{"num_hidden_layers": 11, "hidden_size": 128, "num_attention_heads": 4, "num_key_value_heads": 2, "head_dim": 64, "intermediate_size": 256, "vocab_size": 2469, "hidden_act": "swiglu", "norm": "rmsnorm", "norm_place": "pre", "norm_eps": 1e-06, "positions": "rope", "rope_theta": 10000.0, "rope_fraction": 1.0, "qk_norm": false, "attn_scale": 0.125, "bias": "qkv", "tie_word_embeddings": true, "parallel_block": true, "extras": ["capped logits"], "init": "uniform", "init_std_qkv": 0.0493, "init_std_o": 0.0493, "init_std_up": 0.0493, "init_std_down": 0.0, "optimizer": "cautious_adamw", "learning_rate": 0.00228, "lr_mult_up": 1.25, "beta1": 0.9, "beta2": 0.98, "lr_head": 0.01, "max_grad_norm": 2.0, "warmup_steps": 251, "schedule": "wsd", "decay_fraction": 1.0, "decay_shape": "linear", "final_lr_fraction": 0.1, "batch_tokens": 32768, "max_seq_len": 1024, "doc_mask": true, "train_tokens": 111600000, "max_steps": 3406, "dataset": "wikipedia_en"}
Each number is 128 + 32 x the weight over its row's rms, rounded and kept within 0 to 255. Layers, rows and columns count from 0. Numbers have three digits each. The size before them is the row's rms in percent of the matrix's.

# layer 8 attention value, 128x128, rms 0.0793, rows 0-108, columns 0-127
102:133079078076149100148107168169177092121115127171113198142150113082078064096100132102116134132108164133138140113160105067156146122152151134114111131121116150151129140126075147070145056139116077131186130106091134062083164127088132189109202137167120149098147079127124079199150133105132161096129077188104165091103120135113115124142166115084084108127154139145121115145093116118117197090092
102:121195124138050119182132085131117110074110102206124156148125118116094101141159126078094138130118136100062151131146118099148112158060186092107123102118074080131114189109120196126125108089140105093145100151111133112138125075163149169100114154134099082099192142130197158150173137146089129101152097066133097137135074112151119156086137128189121115139139121199100155119141166111107081082140
111:146082124125117177126125100148077178069174161166090161140116131167103062139167138132127167137124212118180156191147107156145078122109125148106118095089120165169116152118131109117144088150103117163170178132129128086090137023090127160148126113126129081172140116161140098131162119083123071085152118115103126078150109107134075162124114118139092131142158121180084135129107135148036165108179
106:160084100135115068149156075104231059090092081117133199140093149140177141064092147178118146132149057126086092129167110153130069117101108131187105139123108101162179128138143180119084185167084197157134120142140138080133094100109120141131130086141164117171133155125161130147110105099117151110149091061105125112118114140114101121108127112136176122166113130106107168104158085107080140126151
104:058064146105141158145151156161124117104139121096114162139111134119116116194107057127168171166100092090120170116104162153092147078058074159087115151167109125119150080093093163102177092114121127067134124074163128171162150130120164081130134126173105083139093135138049128115091166102082145167067057174135143100097141121126075110122115071117131134106114106105151140091109116159147147111097
101:158205082106156130106106123085147137138159150125134060168147132150120145144175100076121075078093121179139107128104175117111129133135167133080115154133144182120141175111162123124167094142183126153159153124163157191138126076109127077142169135104175123040102114131129138144158182109076157154091138135137108075069119073106135141115097098218129125165108150145103182186104119089128134096094
105:060127130127089076063134121156126081183115145228134136119157166164091159151163129123089176084131146136132198118097076103102142110163158137084110103116086140110101103126119182119097170122187100127136131121153151151206138080117149138112101051130131111186154128140132116142155136127068129142100123122164193094099143129126142120107174155100148127135105104168117165126217147114129118065156
099:073132125139172107147152176123103115093137161121161095138196107096102130116169125120173115102155150118084168148142110129115142144122127103103129107163143210185173169134112105101123217156122194148099099066205123158105131138086172137099178128075163135119120117112096136119100138105068080199149117097141197140182116155119087133076114138141150135108069109104074103084163149159114126124122
097:114100120129112126082094172112107121150119175136054128096101146174133157100094208120117130086099197113140148103137120084122172154113102131110135118138140168116100117126121069181141157064096138213129186155119122141133107109191129182138128121197123085190138090119078099121173206117142102142160090124143158117180120083097136142123125112154119141115146155166116188085123178132177082116157
094:162163117146174123111101158174167106183132118127138136113093139096180128135095111125080106175143176126130156124092120073096165149177094127231135126139136098104160115121133092091178124157108131093094116090145118115084087211055093159168175133152098113210154147090107119123079075128155132144143135101147121148138080118138159142069181176132116131189145141141161081133081124127140163141096
097:134100081162057106118120080136130147099150136129148140109073132139127109158082136166125125189124183124131125127171088134107076123125072088092157115151116067117160107115105079140155157104092185144175040166096144040140102157136171172077165115138134135116146139153139143126116147152078160114142142189111144114086162124172141135105103065079177141117147141116087143104112144111067072095075
093:138161097166185163143136120131121099082136157107083171069163112136148137103147128169117122114151118151121092075083137178161141155102164102052067171069132112201172077084151164155113169163096075111177111148088092161132095047106160154098076134128139132078135113122126145136117114132108184152164149150095160179100151078124114145163190116144121161131124091114124153140147114112189095120109
103:141047127099080176123157174160123082097142146128119148094113127212162168169109047120121083104153109146058133160135134114046104120122156150159099099172143083165094160162088099086146089153182097188168153122156150116098147083138145135125104111181093124162140094168124151150086156131105115107129142132135151173137163170119123137169156148106114099149048115081139090100115155090123148129153
098:077142110087105160099175116114080129139138131199095125146140143103153189097131132150120128155189098150063106139059134144137139130144120165109122143150122203155124107110169081131098169099133138219126149112117126050111110088150112196113095155133081159124148165160170128163098138164143125098153063111122153170126112098155114163097123190134143137151080160043130139080150162090080125136128
104:146121116061119150090123093144099101177098133093141133155197132141118117094105139110141174125157169137137161185142101124147136136137061125202138141120133139100142184107080153130196118084188079138139121173152109082054186124086120140074105109098141178111076078097140105145102133124153148125088075106136155112164089133146145149117082090067174137176122091172145119172118152100103183157149
100:141147152176125176169139094114107102183032143126147051151099134083156164143104068163185146142122100161077152117112116134135169207140168154077118118110131155150163127086055085121111143148118134091190132087145103084080113118097127083148151118149102104123123105154143163119126102134165158133103106122086129128226170128110133133123151137147138076113158103090142174195143115135096168131113
109:181157140132106115055098137157124042149121132142092095077116111134108132121110114112093115097095069148118146146135186163124120131083126091073164134124077126091090170126108116130155146115122136152210130184126132071121129141152100133101174072083094106155044122108165109167119162126095125081062125143114112138068163149081169172149141123168101089110100183073095109128113171126138139175149
088:120093162136115135164100124155121211078120169117098191173186098086064149119122105098076097070095139148174183098174090139166099181141083164120109085123155148136102143151110149154132091124121122113159110108150084078145138109071137150162168145134124101076177123186079075161137177166093112148192123076125134174141135133100112078129119134173141125101092176125108152120120117093153172118139
098:097117124074161124157124014118165093150106075160135127131140115078101120132122133157077179155137183126085094157145170145135210094141137145114097116064161117151204118149181114116088101086146093151175126120089094138167094088040112108126107143107118150113141124141142096138174138169118144132097129117090135087108109178122132149138091116162168090110073136180085159105161086097104113122119
101:148153135121088156129097145160148164148125157188097165128113160113114147090143120075128192138111127135085118120130136085183157108112049202110178089075160188125126081130073103036071120178101111118114103106147096132153105109064054149118112137165112154174183137169121134178175116138106111120098139146147102151121163134114157135151128132133175174125126063200152137116134116105127096135132
094:199072171125112142131126131137135100150177113140125153122118172128117142099150172146082097149135122106165169145128102115120121117133109105151070084169182138190225143094054080135068113153132186136126128040170126139176120092107136135103156105113065096146131170115101145155082094152075162080153110130125142167167156105124098150151147107163104139168116101071159185142108114119135077132152
103:119087149099163090122113149132127166135150140153145154171132121129147119118127130157156098167104126151073161174073085166126083094052132140161141111156113066060083121113117168112111075068138164123116139134089081141138098102115076102085142118129098172153128100137201079135144160137085172107141147172079174143132108076152128110114099209129135141186182111154163150097178151065132166091118
111:159115182171150119159146142126159134158100108159091099170126097166132137128126209138079141165081119153151108169157115100109059081130079131153124184134117172175102117195143140129112087183193108126142101206116104120129070047133095117111121172112143140149128145138108110148099155130133159141149134091104180140218106142157145198188138142117127127127131140088095164075151095135117157097100
104:137092095162112152085164154133095083156159084193056117193090122049128126148120185125079168116126142164139103113137107173160076108132100135094138135166131044109143105093142186047155125152123080132135134138067182126112084128148112118155169142170112087062125111092133088116125123174114094077088114134139148140193114144110178120120143149109144149159157126122106160124135067142123144157120
104:104125134110108125086100103151112090092116118111158142135174137110086113091071183166073146192159111205140148084115111107133154111176083078155136149075113081094120130076138115103122099154095179117087118087120148164123201127128155146101179110129098109123136155097166160148100123147084096177067067119152125104158151110132096163160114120164162087123142179158062121199143118128153077150177
101:130132055193121074126144166125185122102138126132091158096150123124140125059142164154085155084089131143120116197145096169101105177137099122141121177134094126124116115086103151166142109110112090145114098180152168171168089152114111173130089194153111078135176122095094125121142110138076103158076105177137185116126081123082115127133144101071181111139107144077119204120115142127150167192086
105:108102086119139110152127071151128103113167111169136160147101120111110093091136060228156120152148116116176211114127140130135133156152102112127184131180153110127132165131116145100158108093111182127122179176161166183132156087082147140130114108097114159176165106166116110145164152101141095153168066097158178089179099187100142091168125078152171122077198114111149124117120142133155092083104
090:076112157098121157107091143096123124086113151105159092128169116132117169181119071145095140110115097084133113112178176166145109089175198107085151151067046187074083120156098098080096149094167153082070183151104152075109169135083143141165136165122133110151128161107124107151136187117138100131095144162134137116137139162128134164183098128105156139114184092158134104127170171083107099149085
097:142105173149116073158127119133112182103072076139169133167186097119168099100103103117124125156099186114144153132130159136128167153143095100124109108059136098147165199085121121112037135157143181140154088175088174090115148056134098141121092100142074100184098167083099151091129111121123175128186123187131098157112140095116159137108120128136119161133082094181145106100166104159142082140158
108:046160158141158129118148113085077156128130097120137159137089128141044119131103172149116072152158133186068109125167136227104068117213127139116171159167118190132142155098070128162127089152136123112103078109126104135153098205126147108071113118153148180141113167107138142081155170102156115050141136098126152127129152100113160123121130165108087138159141086149126117143123113099122134095105
099:109144144138089183171148104115101107072088128189138114114137185123091125126118077080111063122180164074151193118103161163117159146191121135083136065112172136075129086132140159143096164094084124131167119082114152174077146161133135103169125121126128206094110137094102080179115184126148133121141135098106073163085141117081083090149142104103102111131064120161108161116090106130149112094124
097:052100092140100152147095143141118093168161120124099098138134179133187120121105154132160099156128102140135164118180115127123158139073060134121157199195160171100150177125154112146114137110109114153110062110188097072128089139130109176151068143122080115090115127093084153139143107102163101162109169117137104145103104154106112148065176116191079157142171073092161173165138091128108084137172
108:088204116113117131080113128115165137086152079096111131115109161137177146101174110137174138115092124112112156154077086134177129111126184092157223135132115082134135140155179051166224107065098078112124045153141145110143128128122128103116080134188108077059164153142144094133096165096126123177086142130107156099119145131160113144108140188140141140143097125135117154136102139167133132136147
093:175112125092141109114084103140196093138057123138158143067118113130133114147096094157072138102168106126116165139126118152180159121141080113095108140176163106119080091114047157119059059095089135143178130098128173126142105160133068112056096123100134142122142160121116144090146116077072139140234085099133103192134104115170124168116148110158134125133147127129144103189111160147109124120133
116:074120127092118163105139087129090110174112084127160133160143170095161102139150174124136163103156111137080069128086143170162128128104109162199174121179118231108118124103111128121114144087100059187191085149145144138133083105070123124101138134138114116095174119110159097114141165143123120155090105114127074115133085206091181137164166122099095083135079132114133133071063122105122111113155
102:188186169126140171180111171083102172139103065139118070180113132170143119128164120100097152125142103177126082080080150159139150137096085161139104171112138118132137098150126118106122131121103089078065114191099143122122078161159085148135127185105173223139143163133136126095078135160187197162143158133172115124156128115120123163170086183163118156124106137155122108136121129140086189133126
104:115154120049131170134160118137180166094130117150184127079178163104150116110045130155114079089127128143163141156157084170081102128133145139175100067140128159122106134067151100231131142116146107109071104164186146101153149106124156138110112127130124152106077064120117200137166125173140161138072149167130139118089108048096140187118143138131098149119132164129100131145124121129170117092125
101:108135111112137131090180195124090115140099120130122177179135147121151086144204140139066102160087172130078149120127135126184117156195104198052159120141103149142101124185113177127151108116148093097123158130153106232085103148069144091112147139124134089114158097169139126127150127142165142155098151148111150128103067168132087118160161161182079139118133150161088159097103113118151192136129
099:126083150123077101182141137120179173139137185110152148094091145154182070173145053133098144125088183139091195113157164125135151102096151118118172149119101109157142204147113113065128100142083124074181133081176151101164139090140150144168130102150145078116155123108145117181161100126095117166152122156147130162130116119175153073155123087146132082148136172138108157136151111083071075167091
105:140169097120171146106124147116107149113145093092129110119118132112109059099108132145103137137158066097107116145190115113091110096086135115117149077149158098217088085116135092070103107125132144180109148084169162137155138051118131126118133102092143120150195063100154116139100128124114135087070080222092126113159151108098073124186117139138181166148072121181086125081145151121102155108141
103:170120177098128094165106111120120132092185142114073108079107180181130128146105157175098121084076184082074094100139150075196102174132121118109111139123132129123119163163094148151120079086096108162085105151111129135147156106119100174164063145126090118125163154115152155116123120154111116149066123159204072122141107113114119155053091144168081133135123127149116143095153101144112054056096
102:108100121154170090146046122135158093118121151114157124188104065097108137150082102130108080119159167114184168111111160105113096132169130165064130153124162144134096138129152084151147102133157113104106091133181139155123099125131170186115162140107162219081171153131133156174163156152090081117113139047084179115168115136133090157152087077142158111144109122183150139118202142168099160145131
100:147091126110140132177106133121169174115080131077128148092117185147111076095141100085118145136134152096125101171200205168167143116155106121152029175129108145126089173078140170134132192154105132185124095136169131091178101136110109082137156177146106061146144125122133090122104112171106140126113090161107115108128143085170163101151141143067077151105166160089099139137168106065119153150130
103:111145090129079131132152084116058110116161114136098184112058084109153176143160123089145140150125128150128129151038120115099122117059169108119094159145106112091120088134040136217127131108105168129131092105151109077106127139098107145081068155080161085080151150153143154168143141076130158151154128150138133170142089131140102119161142049143106111108143198083158159096128094132113100132149
106:118160071190127126120132136122133116088144110114140123154108092173169147143171154161160109112095048130087187122067162164163154146190136109181156145127103085116098085128175052146101144144140101115066093130112146127092129082164135157168117135118086139118068176066142106144124072114124171122135107171094165092126170098140143171088093154159110086160127132155105167135139122200186100124106
109:121092175170116155112163088128103084118130053194121153103133144140145096086117172201175163136109146086079184122140105103159132115088148113138112134149125115143167078141071132155151157083074157128134062182173157100151093100116151135125122084091106174141125108110175172131145073145109179089142127070195202159140124121119158164147119150131123127111104119096117053167101127114098159150103
110:186075153153063148120134100115125129060096168176097086130166081165128141119107136086097100132142181122068114154070157107168080171095148160101115067110146146100158192143159151125110146157116114141122150174081145182089079092146134156194151146168158148068112133123147109156141190107096103163135112069153138135097109133129187159156167082102097114107067146116111133152162121108121153101109
105:152144110123122093141117093137124063124160149130130161100154073158050121174100073128137132105161172110123066144168124119078151116183167128128122134119172190136042142148152083110178162134142090126049156160164118154121144114123119068127166152175145128134144125095114158110106150087113174119143142168125139130106145183125050148160118111170093139177072173096137183074160124142138119072149
105:135122124123185163119113093126104101125168134128151110090170160164138058114149158087185124155119141090147116093146135079117193152116136157091146127218125148123150089101126164100170079059106070162086159148131153120128132144078155121157110148081079122096062120156132086136102122155151120102145122176149093116129177037149166133111104127048179138114106120097103071130127133140131060144109
104:133147107151180159167111186153176148154142112119107115094078161201113092126096110168151171095137065107084090123187155110103104127128118096146086140116104106124173068147116053171108160045086092074145120083103145141119172083150095136113077111083112086087081178144123130159097124107109101143116152136114143082160171177083156134123104118140158139155134087116139141171083079137144098138160
098:114129128105178082134101155106081113120116167128080062073123139182131064147135116130205090112067201160109155100172143168135112100128160173106162136147133131165101128110135103152082161089089097121095104164083145147121077110125091106188084158048108168107146172130128149144134145099141110115136075103186098143139142106142095092183105136087130123086080114173117111128124138111152143175062
093:087124134172104166159119074122109183123145151164229117180096150101102140167171118130127146115099142107099102141104123143061080176146106144181117146081079078152093159188118089147141115124148129182123113116105192076102163160113171107098163107153093123140126123152140120175134163106170145127156107178096109118108127106178165100126111209204117118114117114125114098099129105142057168139162
101:135109168143132159087143078122150086124088108125224130098141103153123145122149132082146151178102091128183176115200104110150157085178116158111153074119157107126227082129147136108135116158130061097137175094151056171114151123078163065117093083125158145103134137131124138145193153162136131131078160130144131149133136065140133160140129074138103191110085141124115140104129121122182138100162
099:071074112120119121106149148155132162104129163158112127089098102093101154192096114166174143205125142176112165083146153125094079145106117182134166154179087124105148147149118161132102119139143106091093134128168127149106129166088141142151064091192107078147137171114198155187153130099088078067146111123126137128121110157164134076089108176120139123170133151059120090190094107130131155183165
102:159159115092138111162113101151120115091095152160089117107129122157144101134115099079205113124164123158096126100135172132098144152142099115146191136111141105187137134114090129154148146050130135162098165161124125134034092133124127185110083204128077109133128137076111075047097167122147092163134172096157117103075090143077165068166157152134122117142072098067144137157161138086121110135144
107:162137150118187128177097096104120082113170116110087090106144192119160158124122162134095157124119192096140115152134146190166156152131103082067064138052116148096114212084111124210133154131131144105163155106095109166173151033061142106173125136124167105164128144129080093163118102134163129145136167124093117145116143137132144117130151133095089089132179153109127162154088090151090123130127
104:145138174143173134117134068147127119134128104104158073100099112110185163108140103125129203130140141088113161085166159121169126116146150113127114078078130089093194123099096109149114134096134045080149066173084131089125164112072140155150126130158105177124144148156163156093120137118122157174137161109155192186091119163123193167152105088076181093157128097161088106106174069125108107142150
107:143076138111085107114093119155121145148122122143113159122148171142142131145175131100072110136148123123080153193095149108162080101125125106073140149069144132154121124125152156204084135182143153078140099126151105184099148069117157154176058131117155223144187154117175130104102164164116095155130145142074136119166057152128128113084118059152100136149163131052151108088138152152160139147146
093:181167117139142138136159059155094105095167160174132152071102117108109164166179113065109144193115127093110128132106122145172129137132175161074148099085162115096099129107063099111107113175147105183174168162112176150136151137163137117093076164133129145170116096116152089175131186166124132117143160110126145097093108101161148143163074160099150160175134137152136181089158084060063115105098
105:144142214144134065154127072151165118107118156147128138104084092133201184127156066151088117123152104146129143138092137136135112156087132173092113091110093092044150139078089107134077184136110148094127104183147133088144177175103150110098057137146106107127170117119161133122101164086126129105110150139177170158131176132140148133063166106128181081127090164192158111144138115126137120171163
100:096134117147111076090182141101134154106060123159134154168128166147066209145184121197171127143140106160102137117096115087100152145105082096162130108134156083074151133125139111152077138199092102123148093105121147068126141129135136108100159099124133046085112191142104134151086103148129153112122149124123141154169089117122126106107121096152102094124103110186165117182094154130104176026126
102:160159103117102087142170085152077093132136159170125148153143162184124179071172121098143110160141155133169131105136094161160112127137130093130134126119076139092206071118106069123150115127088127137187178170144065124101098148106127126067058106127171079194117089112109125091114153155123118116083113089128124111082094157106178150151145179131105128083137175156139117162197114174135113136067
097:119164084079122129095090141135098105133164172120148062123180171164143135151166135158174115084150180126118112103141113131160126160161134185119112158078095119187088135125125116080139136116110125092109144133127101116120132082114116237171098170099148101104154048132149159068096131154116121159092215085187087130155114159094133137118114093139174084119095114152120182115106145086172160154103
108:107161173151155138118120141090118137127138109126156142099105136129160126086074151133183128158076114144185116096175167161101107138141141171113114129113126105117162114111144087119184141158161147130161254084061117133149148095153153114118103151159146093115100114158169136181134099084153104162088103184077077150085170203129149150138155120113155099081092163189110133086085077127139124114181
092:128128154161103157126132136074100178106123091139086143133201147137104113135148138103122118146110163128199070143143120119078063119138106097133183052114138131130216112105103077057104138179133119127116090102079112140107129142180109069142094127136118154084112137168080194113125159156187159130193083082091109117102111126125100182077153085115170127097119139143133160097123108138103167161157
093:100152120105129120203139101116149119088063136104122143136150139095102098111114128111128170169156174066118154162112150146106068104203198142074092110083132116158121144107131165159131199141085086130134139163049161178149137086086153172138095125152125160072098130091114110106147104174139104084089138119109139126140138106139175156184094191116133151154114088100112088053137076152148115108133
085:106143130157131123176172056144104105123125119059136128102185082158173146121145094108123162165130156159077166105087163153184135071147065171091120091084184177156108125159093112060157114102114101116088175155106112150146091117103149164072107079189194112120093147148160130166141118115093129087138116140131082145151176164133081153100106136099091124177154143107083101137098119170148148125107
101:177078113139158149087143055140169148148076129106180161170138103096148080168111148133143137161141169151118167146075150127101110058159159079100078103138158106157086112109098160166165134133187115129130051111103105179107111103077099132070185166123174114092126114170100144083155101165111153142182162102125119164161154168115113171051153065116121095120134141128119149136151114103130105095129
099:183136109098158114164122115169085160153127126130158203111121136099155121143213122124122094124112136085202076087121139112079085098160146107109107084153136100111170093068141140101176106124176136151149126139096137176179095132156146146102140121075128172135064093138100132132076130143168191116171117082142167065100131135157142136081160049118121143153135185072104128122123103096189146142136
094:109096102155104120153097139096146081169130135166113120090089112125126130160172090130106128113116158120128213147124115075166103108176123117110215144079110107089118154125103102136134123137134149110131138200160131161121118182192172169174188127138105133178136164125141153167161092103143070178094112150052088165104114219116187054165127120095159136151125164112124178110121149118142139120147
104:119122155142151105085109194106098157103069113130160158118179107054133180139162154148170068191126097105164149149168132145120151111130133073122079152092078179121088143129136165146051096133113111170185028129155110136100143134109103115123198139112104127131114171147133089155137102130139175147142163147124092144103104160131130159154108103062091116174107186152146088173136111091169123109130
099:064120173099151115168109167115174138135088087137115132163082163105072120125035135107117153081120139098050150152182108106148122129171122149172102124071174141106120127116169119084102173116144102127145158086133167118146117123139172144139122196071094147113147099090134149083130100166144076197135133127091082148109077122141136097204177062138126163109121124117092101093130100177142091127130
106:118182092104114098163201132142116131033166157162136137102103107143146155133176108131137123139118161141162084116175101172085112087120168120104094052153092097186170093116122159078161055129088145148161119109155097090118160080133192159127072104124123053120108137160093090157157124147148168160137119190212158105127151157134091185138124127103119141161115147090122112110129139120116131144139
092:119102138060124092181129115164119115117148080132094092151132168099113073135131110091079125143122104178159103088080081128166134154054138116089120139127174175159099128132107114090073165164126079149095131117164110063143141090131155114170094103073131143068112143101154077067106088111101090080195070132158138169081150143134119132100137104212119123180123097127136187111127129121101154140107
090:187157166108140065133180115181100190099092148052176190131107142133123168135139129153176093106126130151136135181128135137116084151143167155076084134088108095100128126105114138099139139124180115108146160118130142162131144124135093198108145105132125113168091092128121155153082186111121149134151165161153129128147156204148093144164137050137099116121123125086038082209158170098138118130135
103:035110154111126129122109114119186143167112095091120050092089105112132150171134146149130148131165106180104118185099089163129154141096108155163082076107125094118178106112097035187105174173116116177156131156140137084072102177119145153113110089106103133124137131128127184091140149148204060146123131109152123154157103125102100084161136131142164128199092115125140168145118147142090165096124
100:202074139179119091124113109146076155122109127169101229148134136115139174167130121133126146121106187063174176129150185119059135164164050080178074125163136133187125120108192093130109124138155179116141096167153114153165133117120153128172111131098123079176139122135102166087143053132131146136166133140151147157174133124135123111083107104154195140148111110117152117141152092143160134123124
101:097154134081131088119123134146079131186178064170093038147134113124147146105096157095114127119131129081105015106146187115130143148188148141130065148126118173152112120115121157170142131123152146121145119120181159154155087073064117144138112080089171126130201106150142133111140136127131114104158131149160123164166151123150064175074170127147130103086125191139141089097136153131161094129081
110:177133147142175148106103162126131118079098164083173095092141127178053154138168136131094147168159112117136127096136126104138155107095130182118155135144124182164087171121151119094107060080155043131116132152121067146146109159147082073125131134173164160100090130112133115142109171083078157096105114124120190088102112087175139116122148225066149127082117143077113154147136143082092114135110
104:132117145093162137071053117114080215179131060123107110102055101150148144166086187121119144148151083168101122133162172107149102094103158100131153148066113203099065080106130124120092130122156075164145104090132106092160107110128043157181098141140102093162128133156134134131102175131131156135136112152135126135138136143150095199113093094115149163118157148133150155143114184088151104161140
099:190142164134132090128135203165124117119126125148134106127129084163075171061102140159093150161131128129112143162151165101157117140049102117052142104084138138123147165160138106145104113106121160118138111073172124126140079128155184169165122128160153080171090099141139113228086106122075098106087190172113119206125170181114131111143131133109185151111138126076103109148133164109136142083109
101:123101122196158123093184185085114154079127192138085201147112132148132185146189143113134086144177143111141141089139146118153099116176117199117097101127119152114140181140100176138161141179105146093153055112147157138140137143155096108167075129104136135167107120162131157094162123085154169129093162143131116116159126154130142215107171165157117157199153159116129096060112078154105132128157
101:161166093143102110168123104121156123078136189079127155161086169088118088177140140199085121114118135179128181134075145167182135152124140167095124167105153113121143180140102104122128116135098146136145197151124090103111126167113172156137159121115107134137145086089134144200169124114111109156131152200161094121088136187112130071092088184160139113094115154178143178070109085160110098101190
094:096117165086126148170092100134174190127147055164138108125151138148190109112171185108139114149151152149158062102143105135109123127088173128112107067116114123153137103110161126102106143136135162106121111183079145181095105162143081147046145100097154165132126157165153123073136146169161144090202136136076144092128111132134122157051174033089151075099134138090130106155153128119119147103141
104:065140121081110150153148170130145102104120122072175065135131165104135128174091136118166130084104158129120153180103132170121116114100099120126145106063124090058121189095087137099132153134126151146129147113121159103150092192106147145174131194136121195176171144097130098148096100128135084174101107147133156208159090149115119132159159089189185112134113140209107171135150136083073099117119
101:141101136129074127081061138137086138120092092173145093063171132143052143146099128141180156155056079154135124091117118113141110115137153123176183116167106139122093065130158146144119095095141155135145132155089125199083126154106153106108127152110132189110105092093066070122127153093087123163153107145074066118076136100134126157093132074149126079074159202123153135166119157132151143116133
100:128177137165088097125176085127167094050139133084121193089167095136163141101154126142201110121106152200091133180112097167151149117104128102126092120130168121141163115084044152141174117080132174189068184097139153142162153167103151084120106168082120143121100153123143172129112102098098149138107130123144156173117199115149124114114169094104141171130080126122111149110137139143182143097181
103:079089163106078102117096106097098131138095129173086096087158154061110137121077124140145136130076137122117103090135146155079060153184119132134168095136098151115139129085188113095127151158077132110118128141092173127147119196132145131048147101106112127095186145169182142095147136140187111174089135132163108154159096179105185098141116079192163165191138086100153159113141123097174143144121
091:106182087128134085106121051175127109168114137092092128158124153138155163165130147114123135121165121116209078091108190045123136150148147194094114152100130129125132131167154190143156086107172107065085113139132106163155168098055083140136114076131170143129171123158150092104099105133129093147119143108195144144201110102114101183142143089122136093110134129136139139121110085186153103183112
102:114123122109134125065135132158118087109125127101149114196119127077121155088067186169146202154175182143090176101136144151189118140124163127093151210118102085129131070118135173171139146085143143125092141137125097091159128092117159155172119150149133037120137129090135098164126134106147084128067069102174103141094132180132090124135133194131093126157113116115078181123128145126172163106167
092:110108183104160147102175226082111133161179138173109121106147101156095177088105110155166134118098162094178155160161148120106151115168078163117086105139131085106118175119146152127095198145091164109154230126208131168102144147152176156134117089103119158146106060196089119117118105107126118115131097170167123124129133120155157139130147142134141157135134175126152146092096110115200127160118
088:129160171117106134130086112134104116160048085170143146166158113111107132090095148056117123142117136073124131117125167141126089126139103122129116168062063131143070177137117156129203070154149169079176071096114105186137073178131158167129139172139137167140115110141140170083108129166098114125103168134110091158128139073142071187152137136132109145138099103095129124051174101154157150178113
092:080082089171138185100129095130173086116106159061083186116177100110091119119158146143131135140122191112158154134139089142157140063068151124106124147156160074085180139129130105122126096081111154161058130081082096164134091129159174153132174181178114132105128154139104155164180095097087096132123128078118193108097126102108131114159088154103076174142124132126165121158132106095195135125152
096:136157139131154123145176115151086166159123141197147136112165107119177164149140152097098137141114082148181141162155162131169164105185150111134154103154151181137097070118094169157183170159125143198141186144125142080096159102123111143112125123125148156107176165170113117070183109112165167171148134153097170135113183138128086183158125067183169143091075176121132204090131090133140149123150
103:102146114115100132123138103105146159141103147061109076165071095113126080122137177164120147096144088097166096110134111178160086079129170128119172137085102125087132160106158093175144152136055183080139142138106101089097122112148108132156082137128123149142194159116120108075168126126140080160072084179160065163107098068085133135077145129127167135197179116177109083109115155099146082107127
092:133092123203100131078156200142107098164117134192130101158052110099156177098085156150169151128197157134124108096152115080119175118173097098135109116072143132154113179122133161087184129078170100098199084065161130149137113152141191120141165115116159115149077123168100153133133106088114125145123157125117090139165097137103145148135125166074132178155135122128078151141111116161174141175164
103:162126146162145105143188153131152133079140179107199136144088114164144135096155085105128097099161130158199135153145102169137175157128166086114144078190161154164172081102117090130132048088129094120165112147164124079117119095093168127127124122189147152127141136143094119142126092101151093124132127161162072084086139171153095146140144150181171149189121124087069151169080101141159179083156
094:145149133141172113085153107136113176130124125117159146120081069109132156142163131089173143111126131118190178127132095103048144140103160142172056120186056128098120088174082132127120160132123146159116143183101164149152089077086056132046156135108157102141165132171159161115111157154165152093139088115135130087118107137115028099083090092120140106175106119130141111098147112166135133172146
088:128126063112113098168106146086151167148143105111095110103166175183104105124146142181134086054102090128170109065162131156121125191135106105140137057079130148170060107151139105184172156148149116200126123140138130151151147193212130114140140108094126152131121092134177109154126131148143127107106118149116151083140184157098129166132144114115219094132107123176164142177123162133165129078105
096:151174111177121161164116096131145105099116186149178179142110162183180159076105116147143078174180115126127124123140097101131146176146089168123120087144127171138095093104177161161168107112158142124105149109130159164158096111083084077075156098136102114151050096064100108152117155114138229141145146073154115088079153110130140099096091170087133143114117179104104135123073152130108104118155
109:180152167074089102133145124150104105135116110115156118154166110116093132175060155075171169118066131117102153101157115113114122182119097100170162140046122144136164112127140093115141139164127135107175162113120135093139121154111140126112105205096088192107150119132142098097145162173111075159142127122118063157097137138115131159196160071164081153095179177177047126094127161140131109098077
092:108108147096147182072117061178128145139116156121147135095106052137135147131067122116147155117154083150135111116155135155179076146114084104156121182144114135073082150142208163117177088157140121113120150143137112117108092083097092119104046139148177164137103131139096095145092154124145076153112099129079170141204146154124119108164158096136087147139101174075165126047131101169102109165129
096:086179163129156103130088146168105149110140098151122150179107158084161144152105162168141175139142095090093112173122194100130133072163155062146156141152087171116098070155132138097118113042154147117103161124037139122194130118107096127123106141075157069141214137086142107147118106185134140165163128157164123168166109184126141100123116136108148114116139136121082145093114091142065112148122
093:086121164166148133073154154129101128131108129146108244095129114109178153117152079141091107151193124146090129137139144111160120112104161149120119155207196104162163116128141183177174076094143209117117102131166120150215090096108147103130111150140155161174122095076124157127149151153095124163116099093153144121151152138160194126146092117150058140136131102090110136131087117104126078118116
097:127164082123173156155153105111117124074094119136091114118121067124089060063091089109097160155154107126147092158080145138122118102134106162073105093150141099097163113085101139136168153150174103161136150128118086172095098160100110098064104101094118125115134195181123209080178150120118137131174146134120156129155107074128124070097125112143117122049061066100112101132107105138087103100093
103:157057156134140122143115162116142147173125146135136052153177107140097166105085104089150093095101102113122153188112141082168158087171157092160183127156145132084142136081148091125148222140096109165159148150169118178139121113152162133181095143125083153110153067105081135097117163140103130161147110144082098161130152093112195068124148126143142136200119089122094160142138131074148171156178
102:078156159181107200098139136089151156109122152184131099129137127128212098078121156119160118116179119150126115155100139113144145122085153116112102083140140117115137173070156125082162129168145153141078092187133129116132114065181076151136126162073158108174159070143122129131179097155138163163143125068076182143102107112139153182096119138081171156195116094106153165130094111115062142100128
092:081147120122162112183132130117061078145100126119142064126113147153163114191175097095177129179150130178145140102126079181128178169107094115132154149107099121096178092105141119146077118076113133151105113088115055116128170091114184115165179105130110151079146129091187088137149158116117085132105085090077150154113108087123125123117129105127123113131089072108143091103164167079143063144199
098:124124096142116093082155152130117180185094103148136070148119130091141135128168175096129083124091121108163065127154175177076118142163179083151089105098163110126157141123171155080052090167162131192100092146157106115114120074148145108167137129180141108105139152153107165123151137114194128166139120159114066095090154173150100138080120100122169182153107167123159121140135191093148189136170